Weights of a small GPT-style language model, trained from scratch on English Wikipedia: 9 layers, LayerNorm before each block.
Each number is 500 + 40 x the weight over its row's rms, rounded and kept within 0 to 999. Layers, rows and columns count from 0. Numbers have three digits each. The size before them is the row's rms in percent of the matrix's.

# up: layer 5 MLP up, 448x128, rms 0.187, rows 333-385, columns 0-127
# down: layer 5 MLP down (transposed), 448x128, rms 0.19, rows 333-384, columns 0-127
up333 094:500546527528490492494507529525522480509580409511599485536572540499500553482543554464459513511521464564494560597475529549571511479525533509487494457536477476589508530473522541483529486518514449484577482524552510490470434503478500463517464501472429432459529476484454559483475509479514425437430475418501483474558578476432509477476562508446508484496550451566502506579524498529491477474507
down333 089:464512537432505585492569520467528499474515482483469448516491512470503543504533582547544529486473487478462454451528530477488442492419477515493505476564509476560483457511492421432513496492504511419505493508533622425486577477486471512465461441414467524499477481452504423506543495594537518546526544542535508527539494460458482474540509483501489480479516483490548429523521590469507494561579
up334 105:514501449537495502480460509486495456558529478535514499490518526534539445550502539513435406513525449511544575439500514487451507544494519515422520515440458430494500431565512563475582487377539497489482481538554485521474478583489484548490471446514495471554542471535535508488423483500429469482489544496469503542430490512505540416479451505450568490448444524484493492469531485511587509549456
down334 103:392517507503602471465462494456461504513466477442510458437596499539551526542565477527482479500507525555483568481548524494551478446551459444499552535457512509404435469549558546437528558542537519509525499514446454477453554489529465556514494471483538510494520519481509511534463508500445502523552483443533484448459450519461537555446415472477486554512528496535459548478542487519451502529548
up335 093:558548573534517468479542473506506504512500511486581495492461474533517553563507513467505561521477448584476507543527489549450540441449502470525463478515452538499501531466522446579493486433498416476528481581491486520527484544489552562455441569556454527498481542519467473493537586494506492505482489554524474507470489485467503476539457500452461405509525468638490468539576440528479506451510
down335 088:531509478488476487405448556472474511550553512505490505461472452514457499492472516495544527510598514430562505555408475495528458488568532470505487537501548437507434466453467504522504481505493560553477581490486601540465458507604480442503545481523491465507488475538508564456452472482441474516551547469425480545529546530432540458544526486497484511492524484497487471536450439525587536465499
up336 096:454471460509480461507588464504492444530455465549526562572470531485518577481536445480546510536484417555491497479448493508471486514527531554516526524502573426481501492470466538555555463451513460578480507520483515518547457520499477558581487555513505442466487430447523556414436427515503560531454521497459533497515536445534469457470429520507495521494493494499434487555401512514497491500444
down336 091:413589553504429509505513565454567524529519515472454497477531485496517515530495556462473571519524531415496496501468504548494482503458468486516499407497478493530468588410551450551581441542491506511571470551406506478480457493537504444558443524447478521496560546527512449552471476476502513573482489452511464515547499439438468469555494497494548496486509491508468536519531497514474446542447
up337 107:524584473541448568500467377534451481503521468457493504500499509483459415575476514504492442497509457517509520445496470554472519466540472569480485487497509515555471471480493520522514531512565470510529462482581500464466423522453462541499551551527457503555465466546497554512442497520493465439516511501456458591497474441434525562500494489480557451496478405540509501555560517512598456511479
down337 092:557467486487408494495463501463513494491490520522603421503561552540506471497507517515520542483508490511527493505506475494502523464535492458496484540491484524490528473517511530488388503544521467488456511472557683482526478485514515469454430535510447539493492491514492522535575478510519506477504510515454551543478591454486396535561586526448470537467474473510516452508478502497436473447428
up338 101:481453520597524449469499519509509438493502524447479530548460473488523540508530568501490473516485500431484472565546554502570496522430477501433565433520518540489598477466496488402523555486528472509496480529430502465429449433550442550579454497530472444470486466487485516453532508512528465536484509466538488547506544494440498426475527515537528395545553470509547474544500493488436518505503
down338 105:478483544424494504484468566500532541488465544579485565535492457512528505488534551494537527535594519445462433462390495473499454502454533497459504504535490506524491506540537478546482557491543499554497484481527491445522476587524502487441438572424489513488476482543457433463531441537558494526527451435525484581537537440521473490464487446512506478403479530475531470581525471480507453556490
up339 106:512472491579503514539459458482472494529499499456520504575506484460496529585530542531463485476462515495615530429476512470495565483431560473540541515461499486518493470480487454437501491452514477525539537495526463501463427534489495542555543491539464470479457589489473426473505522452480432506458497515563536535570568501553517468415470549494523438530528388541465497520534469460534542511567
down339 109:438520496524524481503494532533537558481452551503576479473504469542503461538520519450527442533553582524489468524496542462507466445538538529540544477484444509477539451473509449493512498518493567570492482486443413481536423528473486548590506477422625482511555543537525428461460481532446493498407475469496482452471547536449501550451521482489467513505442508437535500514509498417513537508513
up340 087:440475495509461487572539517495529460509505494450518508563432537469574541463513460434504541483506451465545489489514564455480542459428486517467531498471446514454540422529520509442482446439397529520444530575572475503498534543558564564587532517486463472558525547535543500569493442511498512454465499519482512486499562478512509514535460523513485489514534480525466461515455516494554610449484
down340 085:473571452473500496514424485505539523428465519538495500552485516547504469500428460477547518539447470479476415516500504489468573510461555488456540582478516470510551492401527419492514505527513429511521499504499539500558463469530520547469517474581531517507518368529500478430557491472468524471540470416488497476453525596467511525568507520493490501510525476503589523466536522515476555535543
up341 093:468457497527441567519518520549485509540573536502496477536578468429485573509484458434513444493494480459451488433457529493473522550507541530496528510509491551603538528551505451508566461511453494505562431509533479444524425485446503441578507518477483496548568480501573505521437467477551439526521595547508457509533518473528557532491485505498595505472547470516474494443496521483527509535558
down341 096:428532602472496510520544567556448552515479444521432531515498500497512462483489555548486519538469514472457476495457563555479475505478499495523505540497518416498450521515529437468422391513510503488520492461497441588503476445563557510531468593472514467426487498464440566522521521504472574508529457481501518536475573556459507493468454508472516522490509434503507536467526515459598482540516
up342 133:477542506494477533549503498531450508517520539483504508489473534488477495540503500502539404469487469495445480455520474533446572506520511504502488522503460534556498431519482493537531475536496447490591443507570450530418485532464511490593514559506470474463494478491504555409488488539482481434514491473457498559493516479404477533518432496462525435498509451672499551579551499507548487499468
down342 145:493519519481446496511459475459469500520479498432507464459579528523462556499491486514523419505533472473543512540597517547448496481535489565426483555482481486505557485477434490455447449590587528514581529441485589541466487515510491458523491501482477503515471504535466513530512492509535517433520531394485557494494545530493482480509477502421488493451563457548537453590580460507544461495462
up343 095:520541587515497471523583478518536475498524476451497510511497500508418480529468478473533475445524479546488525520483510453502492486521458506478551583495442509490558507519531455514538510493581449519582511556624455473529490534500534488538500618529519485442514470469497558466487514499471489428491437515457433526456495423421496573532429464445521484489431446530453536530507473508551506489470
down343 092:520429427460430526499529482481472455497490417513444527494483474489540455521535496489521587506567424503550487547539477510543529464504556521478443456468535473495555474543482428497448494491514448507423494523458504460511477449455510553511547431592528483531538470471470532435472552511552450501529519507479534510471496591573520518491599454509477551461549475479433473487585510501527525512520
up344 094:500487473523495531515569455508527529546649553482566500466527458495491546499483504501521522462541496526543498495485554511441496505560442520477430497549524452517521523495401466430520508547575485591465507496513476479446448425593531484453449481503457528545489506494471503474478421498426435462539484478551505483496499491474484498492467480506523556479474527520452552552485460467449570531565
down344 090:567450558391523542435478564472530542466516501521489494485479447512466476512575483591450561446464540523481552519497529454466453450386544489510503487520491579462472499426514528484542481509518487498475556476525576520528572466477563520510522505472470491441515527487461472560523487424500482502506458485453496458553487446515483523563526498502590496484556473459528464467486537473475480572545
up345 110:492514535527527493489533494418462443527463516517520542530503506519462494518465384471530553520468462438520484439504493548456557449485523487569510532511519475524499569539465519493514496502508453583598481508512441489589535447488499526549527456528473464451494479513526537483409404491477437523473490499567468481500566545465524477443516476494580472505499442524538454468506498527422528474593
down345 114:568485507439572533446431423452488493532479539449544543495558496607482507483519480441575512490468499516419457491509497525440443490528489541534507486508554510524530515527481474451512477437491539544480479490496489484475514438471469465507542461525482519582495478537479450554466509520484592574514497481509468576478447512558496501501525511512434516449570534465588478492411543558555503474457
up346 122:511494455553403451539452445542512497564469398483493536613515451554507540463589435437488528526486492494485502457457449493490576498543526467537494465506542530462526479494557494546509496428573544449455444478602498509531484501478437549524505447530469443560531506487549527511477493538519499434504497494525463487483559485432543468482472545491506513489536486528455514530521463462493537557481
down346 128:489461561487548520541552537524553441497527508515508590469568543434524483473466519515464469464445494494518443581466552453492529528482577444507573554508437511527468473523533467452499492513455582470469504429467500564493485566603482514479515540445524430491423536408459494543479472477532514450512463480458553471447534503462503507484504512486455496471480569500541516492455504521532485459566
up347 104:464490530605512479530543503560500514536491507596547493522461506414607503541484527482485536475492374425517471435443529487485504498489473554540475500472437535545462495570505526467500515527513482515502521546519480529434507508466569514497453522542465545499603506460504490486479555499549500494487553530499479540506510426496459515462512518525466480477518459538481589502424435451524491429469
down347 109:523500421488493522530484568525540508528502546543467426509515504498536475498505509519514513475466447517504489503515545535450462541552470447448501510524514493466413528555501453476454508541566466452534507532408460570541554544538522484454531446561587594470482461472494480422509476474480499404475470520540450453487438535469501573537426533526468531471491547465502492564497520558520489481416
up348 102:467394525537453517535448480502598447480585468549520498504495452507538483532523523513463504495476429471491469513514533509528511615462503491503475440515501485504493487514458505544537453439556531498552519535548498524537499565495455471550540440507470404521449468499513507489472457489575476528475499500549503469524520535465458507480503537500488445516439426459543480621494482487581517402506
down348 103:550498501565524500507477483475509443501530493467502518529468450446555474500465528530486485572475461456561477470477548482511512478498425505581446473513538470469520505506529481559409497478497467520534535484605496491510548565501471575510441508527471510415510471498583545447494521572477481489461457476521530526492490602386540426479519522579488489479558445515518420461500495522518468537466
up349 089:505417475529503617485430517566505418495536531408551484481491508538437474525512561470489504507501479536462488533513501537526576525526495474470529487526441492548519497502522539540521518524564493534571487531442510447564479519458425494553560480534492458528580464509456509537429469510566472459439479454483482484482534517436494506483567500502519499397440471446546480549459474530521492485449
down349 084:498531487451514450524571533537520533511468515584500474479517512504524478500524486524461482551480509567467502537427438472512505490484485549503466480427489531543515483529496507477512512428468493420445426485497623497425543494512572514478485548445566485497435548460482485537507549534558457494502584519487507489499485450560476440507420466442523539549538528547478446500576532456450429537460
up350 088:481406437470511512528477544487489541489467462525550488515522500504486518491499456445455516559537462534514500480471498484506530609548510431535552491519461494489520565564489469457511471422510519497557489528519426490523483610473534499511489544517514454494570517496464505428463497534496397556434430609564521485522502503521519500498524494517610473453485466488493471546447439516519493560479
down350 081:530479450548534480499564510522562450447540494543487471510505505496519472508522458485543532496536404493433526507512513462484454549388521483554471510524464519455484510484508541454510517501469440525437563454500555555438483471457473539470541524446536494439414511500533488503496524504527470507552544489520544430560502507540525495534492512439461497502578586511545528509544476486431484511351
up351 109:539488533664448459572484479491408497509535512512451497522479504421533550570513489518496556533416507521498531427454508447526576526477523539456542519421453519483485428485480501519581504410470482447564493490511493500497470519525482503505467619574496448480483548523526491494516468493469498449530539505512457518496514503448475442493510582492508477534477493547504510514467509503490522509478
down351 110:575524447548456522508499445405543483516490493530451427481518491498444537409514496453507508465508525568512543532500470475516498517534515516542549527444498427505423487517460494488416452523464546508458580476483528546495490569555407496455521582555557518459535468420479493553553493464511533479565434525490497526418515477534538551502443566492512451491480517522538538525486496519473489495475
up352 118:539413504473519484545507461489512535563505532490510492563488478498529551529511418497450518511477497554570520401427440517506481552469507573495462492543426431447502441564457481528544448397547518493458509531498506478415487501547497507518487507511442473448505568567459531507537510464535478462475540522466528548549516433510513516512429498448509499477512427556507517571542488542549504489546
down352 131:501449572612546427484521529478542448553480499428521570523454557475479455485493529442437539526445504453529506507475548490511548489471529527551483513484505457492492496506536510431462513517490464507468489499584477486503526580508480531496473533495559460463543503501475562539554468485509443520528487476411472477469624530493476542457537544461498500514512467495514498490420386432540523477540
up353 102:499481416556468502493452468454514516491530502546513502580537472518502498491513514531469490518472558507509545425551519405566515506393517530575480485509495527434521537476493528525526519504527451502491453491521474496539411575533541578437544541561484416524480536484529526486552511454501482454514476535382520544478513443506518428529481483492508513570470460508521495495531546523583555461461
down353 107:513559521549453544519528475484548507481434541532456341551492506493463534506532456475438520515425505446478481505503469544532452473506512584422539559504464442452484492607517514503433452550575511464488465489482471498512490498490476490464494444462565459541459514527521515493514510511476484502489509484526455508502554547506483576525490598548528510553420517557474485455545505496475555509528
up354 092:534480547495519492500548536483527490553540521512544528622598519522493514515501369501492508471446454484458470506429457529521469553462477539484542544491393538523562459489470504421548512438493500471471472465566500505498512544515550498522511517501507470460534492620418514460495445511536515498466519526428502502515501418456473448480460507498478497573496467525534515445501501507490503430500
down354 093:500503392410555512522498590513490568473489527488486596462537527538495512532538449556579455483545490543479469488433442505426520553442485459471493489480492513458537511509534401428451443511516585501527534475459513511488507517521463492447522486498608547505457518507536473552508528494501540490512465512511504487532450537472550555492477441505528522427453482530512551442538519489452461526514
up355 091:499543543509558492495540513527516412546533486451579492563464475401440547529469522471447503523477459473524479519479513547551476572494516477510472495508423563556528498477518532482534499491534457525494458488495515582526506460469544495456537492502468505463490509567467453432477521505461451550532589601492489499525526523473441435476541486486482448497500443536457464414478484498523518453621
down355 090:501565479528462452487459486527583464519439538475547473527562425525451544495546505465523491449507491510454445516457440536460463553426491491459529576420475545498458497532516519530591469532529525421548519493433527453513563536483505466496493464505577576499440525476471449427530482532479523495505500504504565531456479472547581472514502457530490470453582495514465515459512473551542478549466
up356 105:430495481475473495490513489458476474569541442493503543569520516511508463546503504467474461501502518488482455499504539467484513528533473538547446443600507498425529541557467487469502491469490530472502504546518444442474477483509457582487538421527481419608528501529561468489510510483492425566513476486492531503548462533508486456445531496540548469551488484540602494458501444424591524463593
down356 108:567511519530509540509452530463443564451486611498495514468516477516538550468477443445521552524510541478490505551532471436425479431501522460489564482545498520514574505554575518542561457496564490537445510487480499504535495462392528497580456509486504509527490468507450494554471512452489561487454515442500502472531476429533498461519427469451426493515571429536503510457482491533430498514539
up357 097:483492417545399551503503474560548527498470556446502506477513466624527509510508554436504480495457479568479519539490456528510479511415464558488461505527495486444484518543499443472493526531518506494539490536466481569442496466500484557513522504603474523537469588497534467477490512467555526446541489545506458476456492547487509410573533510469485531527519468557603466529458489472499461483558
down357 092:520513513572472435470567505412486487564485504540452472446387510474456547523472521533495552492508479487482459449519447421469513485502496429469524512497523478540524504502458462539510512468475475523540482516558524503580471522552562497522533420566546536508552468517493461528485489459493594471493544465483442438454443436555552498487493539432524513518548533505450512494477513482545533606553
up358 103:479444530576473479537523489493519489566476501552591486519502482451518559526572446503408440496360468487484531530464545530476540543431472516457506495459478527455553482486528462532542540430510453503441483575547511503474489540582522537551458536510482505447501536552504587429468447475462479512462527525492478542442535487493481500455524509507521521465522496525465525491452519551494532436551
down358 100:558481506579526529513535535456566475528562502523432469479503451519504513442483518529478473468553469525500504538505480450490480543550494449514502573517558530520419543540529425504529441501437606468531505487509589478468567527418415410479491540532524470529455488507476476497519466510472486527434543476554476547448449562418539476491428455453531453489485498505530521514512526508493461524519
up359 096:464501467431476424488567528455489425590482451509504513540540481499510489508444468493443534486507459530520525477446432460544544588506544530497494470463489475500521438530448523555539539432460503476528484560528468570468472528570540500487499552511516427505578531528475494430475460554496488601478504497534466445536495541529492461485471517458530462514543405521466560454544533546554507498474
down359 098:521531504472506526492488440533560501559592554531515497496524571452505455437492498522545468487415485529426497537543547525482466479521450499536480533587569544413470450445459512524446499439506522498495493478520468482444511493461477528475472512469566511496491478439446462575520503466517512535520528511530522414515577549501463503519533465395512440460563576494425500563473536507490508482521
up360 106:484518455546443505608538397518478492498472432557503518529478508520537523523549507456454474539518408527503502419489491472440576516481521481500477496482540513549489474474503552578522564455477507517503578511428507476559507444504519559518537477506472495513542488516502470455463498456569485472508473421458471506520488484481416493417440527552527575447454518469484510457468546500466573446484
down360 105:479480445483483540500507516423477508525519475517600449567491460532430529476537554497496489481535509522447528543516529461517440452417542538528558518498487539491474496540495509526482536492525535523530479570545577527510515460446605495492469466481462517454475499495506464529439512507495520554446527451500449447539511489450461447458574515438474525502498489454573570378494454590533532497480
up361 099:536450474487513494571532498542508465493496399502517513468513518558521490516543527496489556460496481486490590469499581432555504476531486519388534509484499484448500378496511506492525576410475506501494479445555491407520527506528450514511530547495454487496473575520470493596526513507578482514511510448468486522450544462458499473496505545460532577501477476522440469495463543538578530483453
down361 104:529547518569510409493502529530504531420483494518477459501514479528509490523521461456497499524478554573477440514553440492478462473470462539525479460428391469547510562502532485505477491427491593530560515459454452576509498518538507477527472497502558583448529420511471444479515493405496574517531504477532541486487453551500615521512534469474512484501465532487464521512527463534443472547504
up362 111:498484545484469506520506431513435473534500569557589525520518501530492516557533443509498518506402539502480544532463451573578497494478459459550504418472418538518477509486505513540532525501580435493489507482477506596536527439446540486562505541552456499468517475569488501486468512494513421538474491439422514513422527455477481549481511506465554508546458511471490471517465546551524481447426
down362 128:524444556528522489463569488493494497438519450475460551450468560448499486543553594487474573529472500444446517504430588452526515449439494511493511492511511517497502471485565531488456489484431483505492427502542532447519502442427482519564481464419498498437515516495505542572470503566570443479531543469499566434497581459460547528503537470521485546522499453542483505451548559478478526528506
up363 081:460506463449479549509577483477515484542519498523533522488505546440445470505534460509505518551504561492552538563494448512546488570492520427510521521518440569482534473410492531490532571507491520472445400465529516443514520483523470486481506504496468490523425502538421534515490537480509539526477538503409512490522516524545384414456494540495472501530511477475557440502503614536465505421470
down363 075:468411507481484449557489483556465488475474460455467521488503557507534453487452495488482507484444494500491556480494463458475482463583457560476579511493509538527461494595556516492509424518475532512468500440425463500571487515535535503480527484426496526521510564480523468524569542538451453482558515513506525484498488476518577592490433491553529591443469510521494506474454397444512484543569
up364 098:524526430497489498524459572549447526549531449546518499458491516492492538462510520475474521471497518543506588507471421526537603527465587498526515471515481468473497505574432474477479537454540538511481560542540462516480500597507505515528490518484479494538626454500507484483462520479522469481475472510468453574514548414486520530446491453468550560490536413585436538501455506450483532488506
down364 091:527506540523504513479540479543510429543500553473513582548456467532492569510416467454472516554491498555468465470475575482433460534510449463501492525522475541543504495460547527480483528517496464496499471451506604480475471542523483550449497540463489432517461571470493506463588506478514444579450513468497513465511495546507506539425482487473506463445527582508537463548508441488557366491530
up365 100:466598541495451478494502538489466479502498429438510486513497448532507512474558524440537519491458459459537543460528531508566528533487510546530498537521479598496563559447493487495508542474506509480605436524520496500602523515544530544520471477589436488466477548616516468448498567498506523507435507529507420533433479508515530484474486483513471436439538499550501497501500425507513458513444
down365 098:526500488477458498473534465465499536496511556499535436504493521460487458517515520478454562428570512553567562533535507506512498530487465486556518541437506451443461463519496574527452529554481515549430523524517481497491498520395565520497449456476410478453462436546512555468485526531484490496456465506481509498567518462525401481561535452620503438528494511446538539575499499536458520523465
up366 105:465558497473456476510525490520548542502530494497498519477555493489561527502466471448499526528447456531421517511492479518566577548436550551557526483460513591523555541522421446440550475512503419462478497568496453526590508511506521555546503485558479410461534509578503503515466450528471470494475498488544525496484458518507460479528489474540603475550418438501530444492533498525549495437525
down366 099:486529496513438480502454493557572508529524519437521483530527481476468487463543511569544478527494530499554546569469545439443467559504505462489561504533531524510535470472541402553482515489518545529515508434555495549592538487531525506463516455486490448392480555524493502549460478461454540519501518454517524514532459555356384481535491526484535478468483494432537488495493474515471476519461
up367 100:523491417473529505503485458513492530552488489483534507644474515584462443507532495538500518483488497490500560484373530515464530495539560563474516500510486433563484449573506570556525520474523482446492547441573482549527466533525495441472477559507487468466481445528514523516447478448477432478495587498463478474490531468490516497556463504454491458494441468513519567438551472477492538527544
down367 101:539534440475618519485445476485516504534577487529457526527562542522496507479467460498473545388477467474448553459476549476454536500463562422542528539572591475430510518535476479498452435462481537542540463534486420522502507542514464479501513469503478440495509504553513415510470555475517557467518495504491490511468569520495526525491511525460539475534491517486502585488493388537500461462506
up368 110:477480511456513449476518420562573439474481458514487567521424492480523521552480466492519402493443531496527561454576460468525531526514548564487392434570517503486511469546473480479503546506485556491488471502542500516503492476514511520567486457543491492502509477499469511447470515507539484520494577507450494580525442542475480494457438583471513512466459498465468463537488529538493643460519
down368 110:524526464496454538511540561449494535564517504447555532494428543472580523507477456548622529496490542481562508485549473485494485476464470557566456443503496480472509482511523465486515530472537479581519516507492546384504483472472482472529480516440517470543503507422539445443487550545516555546540593498483462453455497572468462481548499526468464505519520491416504415479482443466510513510457
up369 092:541547540561564503526599472535542428537552488439514524485552450493501431532501491509526523448472504463513475523485532500532483512450515493383486438508479476520462518439511508461586492489536479525447471421498527521583454467536498605526519475509491537542525469559481526476487466475453449513544479460533525461568457459456493481474493603495454473478559477479546492547546520445539511512456
down369 090:517553499547538459405528492497533497499469597463500500486571459575399544478453458505528507497399501444504500461511541499465508519528550507479481478493561431455468510436530472440527414518493479529556482483514476509496535542494540484456506491441509509425472490493518465545521509508537510490537525507519523520540545517576433495452451424479474532622519534474467575541445552513478497485507
up370 107:452461415565500497518517508478526480552507509400484561446531510515434494530556471509489569592469446505523530509441469559517493509444489503532444485479449462442541496514430531501522534443545512478481433548547508510447441552553494495546434485500498452483460532598495501499505441458510457426457513487568497485492521497508553479555495561468498513553444511513430563530530424504525477513520
down370 107:527519461465459548489495447458536529536520495553549477544482494527561450522508466544528396562521508522526467516465464518514505508460474437484478528508549558422541530501481477507481476477572546518600503533416545501459474514440548459555466475490528549509468508517537472443477531496471551459399490519503448525494448534492476487520537492460510470542507454608493513429506529585439511455424
up371 094:515468547495415591591515472512449528521628464555479514504482505489570442484472476510449499481465462510538498447470500544417537486420546499505493505488465490517529443535507465569505497411502492479527476527499475529549505502441530561490501529520491478471475570500554482516519442514471553555531499543542492511515453533466486503543490460442499488436438376517438463472506484529561523507469
down371 083:471475503511444497426528541478467543431533531489512480581525461401467528547494544507522603540539516417504453450594491474610471457537560518536511477516516484474454487483484492473486514543483437475476553501481483506534516486503551515460484490493485459571454507507505485475568432529556468482529543517529493491490523384506495539547568531452454519522523507460494482471521415499507447550457
up372 122:447469539522482479505522509499532507493445527530517514562458479423545562518498427511410449523471481533536467447420506525489503557513512590478516517503457541531506471470496540457530490495489503449478479490509503424479488551587482542559480540547458489423540560543459510403530469427603474450505512538491493583483535435553525537459454480475522503534507427563466550513495515512496521536513
down372 131:518455441531537459474570480452476555481455491518510548474546531508541508459562537522522509472430506478525496520452478453490496504452509486467556527583497535410507397471538525456500528459450521488424552505545612503516489476464501473538519520493536547489582532485471576515462569480437527495528521451486511452466551526519512534479559491474522482501568509485448464417492473532540430418481
up373 108:489461481497470492481504450446458449539482462442444536556508445486498561502486399493484432471476571444447491520503439457466456537491447511492541558606470530434558466507513525565512549507520512482516498540544487522482496506574510554523549501475452512430553499463500577408483439476558546498527507536484486503488519512497482517494498487585527510519510521532600473550481549472506586523459
down373 119:529548445438497481517437513527507569519490474463540541485584474453545489475459529495547509499499498503580475523455465508465549474514455481617556515432459531538561518402475553531452527464572497527537520512456453441506539492527525510539402431446509493475474505430474488549502516467523464409514536489523522503461522492441480467513501537539473491522515489529555421460481465531558504561524
up374 092:553409476532453535495547551522510527514545458504493497550492491520521550513509469480466541490498526498536552503442430515497533524434559512495532453472432559488534472497481452458467498490505415529478503455582479513517467556458516590545565501519478486437503472504443474483569479501544452493455462519510543516525535476440531482471551476535602502500563428472486488449579477538569588438486
down374 080:405569519485552488584459524480511536511512481506504501439525463495486499518530521447555470516479503477565422459526527512532524501523538445502503560493514482461485480437600512504428469511487543548492505456524492451485531527543509472445479485473574498517494517550493447475408535522466487448549423478464492472521550515472487559591461506499419505473471493499558480537514398525521454616497
up375 078:535547476453506552501491446445579386479516554504510524549556442523482597533452490509502567527506489502432534542563508524465501591496500421481461515453502487477626472478469499488509536458544454540477546510491491452515540513518482485464598534519462511528531494542468525488493509492523467501550470547499499478478486535540540513514500543392453413547523492551521457498506492507446466452481
down375 076:522426419516448477550498537545483516489485445429478459421505538447502433479574554432433485555522512506506548482458530496475529434490537488514471510563546536541459548527578540499457491488536476463464533531441573473571518452464509515579430491481544518549480451507514486541494521526448485482492582471519444486507525459519563491509445441504503559413481496496484490459558547519543508498524
up376 092:533479501487447480491517471581440492490501483452459495532579499521496503514557490473536466510497492486528490465534513500532535504554474531486479514473477481465507505406516502472493501564569467474521598443549485537484505490545460508545433559503474520536550545507495491544482476420531494441491435482482485507525565453419445537451483532474627445385518498531512500584501459440537503539575
down376 076:498545428528503528475403462492479495490593527470486369454520500475455495466525581484560490538486460484522423497557482557520531468542484509487466511510497528490459489538504461504400549451534550553494462500506576449455487541445554551510472511467455551502435501543483566478559472519475523489507499506531491420478612509476502556552535502503456560505457476478504506500497473542541490536483
up377 086:471402503516462508565472526533477529526482447547531538517508477403524495559600418496479493517445571490553485452478570466487472564451515538470473494443479573502487395487532494437517492537467519517462453447531486517538495501489544477572450455453475484507510511501504451553506459477530500460479592546523562509510552507439489513448481477565521530447510470493546530527521519462425507531534
down377 090:536521442481469529557507577475493476515438493435501482469486542521485499383435537469498524436513529464579515539519457517505476477503504554512531527529588508485500584541516444491427489432471482567519570456498523437455499517445567533562523500496507512534538490507421571513494496481508492398554489505486481484528537480463545531545515532563465502496527541420463529464455516519549437465485
up378 103:540528441578537470496516546513431471500473514484420532443487468555479495498464459407461489542521489473484593504462493577555539443542487467453495492478465522569501498466540524472513587481437529575482582473488488501542460586507447521472501483560496452504505533495538519547485474522450473498528465481528510555499483462485500410494533577397499516523444540520548460481472426500517491502470
down378 096:466542462525538496449510500476532455572492562540483520474547470485526497513391544500498505434492520463525484529460502542436485475500452554506460468509488528511498560569495585504461528509479467501450456522529515497451515503510493544456465461528494522483599445518463626467460470515501446529481505431576549466412572458470534452575555470486495486516525491553445449478521487563503501533555
up379 102:514427501566486447528502477495479509564520503489569495498501507497510546522482483463469459456504499508522543405468497512524507536513473483390542522467511483470454549474428501491554537525447524460555518495537479501498504492563432481504497567514473438600639530531543482549513480483476498515509440452546460462492516434470507494456521482512555408419482449558520542516530474496518593481522
down379 099:589487534446434544445496441526504446476520488555502507510493454544464463494452492506503518523459542519528544516546443473506475542473505499506487462462466540452499450496471440449470452470580457496500460482483464523517510552483592437519591458502441552516475508453496542519542489495525493490506475538567518449543544512569546575511507465497527584529464474480556576494522559454474491386433
up380 093:486513522534449529473473488497470489540465447496472504598526549552569498498534494497467436443509524499504537449567555438435598471537570498370519496558462519450499487489495546454506504500533498518455458574486436548505529482564532522477511587489437498509512492508511483558502512503548491567548480527527486453500509573506519545431468456482527501433531434467471467525536440498520526453541
down380 082:475526525493476452553440529519502545439553495501470469455518530446539447535450489471581506509537520511518470476529492545543501558457460533526459519513521504528510522441535548542489596492543496498459568450430493478528487550507495487493493455460571500416490471469437633501558437494492466510514512518496475467563576533461471548514522491500488474556459474488396510463552414471467445483497
up381 121:447368482525509436574517458526535445586486483562532524569519476574543487497578435428489468549473444553502493454441509484539504493498480600465543477480505511478502438492565509464509463467524527501535506494539460545449479569518416497527447483519490427487607533517553501547474438466484500522537517496496478512495512489519491499466534480492567515449495457479536519544504458512491479498457
down381 134:484456477471561463457505479527543438422524508567458540526565512523519475580492507488498470508520530499432506472534490510479490531478440527484467444528503423593459488547497541536499457528468566549503540454438501501496478510571582459509518527537378453548483513465505479473589543379551491521503526503513433550505495465480518520433500478523567548504445514473527508518460510443502510479486
up382 075:503519467523492553490545517475485473497481493484532627568509495417555486449420522541400546462502554447467528504475543475439456555491595486498504470540490503552520503484490615448493481505452446454483452475514521431549527487480470552438461530504510495483494500458560499519514574411526461518491532552478455510509501497522433520500533498421510560518548470441515510466483487454524471499526
down382 077:392500551457549500482489479571560527524468473471461461497495528444565509480524492527513505595519461520490473507580525450492408509485479504511501470562549528456513438497534529467441439538503615475539456509419492528499512523548494452524561501464508540521488481439559436554484437495510528544481444481519555490577484573436514481478466467505442524473434492506499529545464476481509511540469
up383 096:482479443542430532474550508421543478513501502442476502492506520500509530505505507503425487561451497477537503509504463523521462530551516586447512475562461498532522504549499513460508534447416513554500568451549503358503516490563438506541514511484454529531548475483494527411512519371558543443523507447555459508505520498547493511494523479527523515511447453528527449536457566515496567531516
down383 087:484531556394525533521493457462506427471456489543459521583537526495553473434477436549508531558481463462515431518531523477496520543518481435510452477525567519468469507539463549486515424510460505515505447503473495488507556477447450549451420582528568466496503517425437494512550564599495511486543490461472586577519540527503521495494484498523531455430553525490513504474502478506491541524494
up384 093:523512455475496498570488496485449483515482453549487519493460497458501455491439465474487543550433516513472536544490457451504572429497515521508502450580494547494522463553543505479510548582467501437516603510537486480559501509506452492537443478510489498527573463459554555478437484438428545468549513469535506516550538422532499589437519529466590509487485432511532525522477573458487505432477
down384 081:489476497541511531479459497510520446532500462491517490516477455479469498549497496457375562481535505527520587487501513526412413543459450481545576544472421486454520522499473482463465482538518482455558525534513509539455528491511464536501576440478492524440527542490568472526516520533491558505503446566515560491530490555583482533404461484549555510468426526488482568443487474455515496542447
up385 097:450372543506443518492522506450548479604494510486576490544521461471499557531534533483474523441489578480476541459529539429455480591501522536542501501569488495495518438503442504530529491557446535466570479552455515447496460480462492473475556511570446454527491520538519521456453481456517457573513492585519482467493549527509466533444487480501510508530438459564480516528497508503554486457546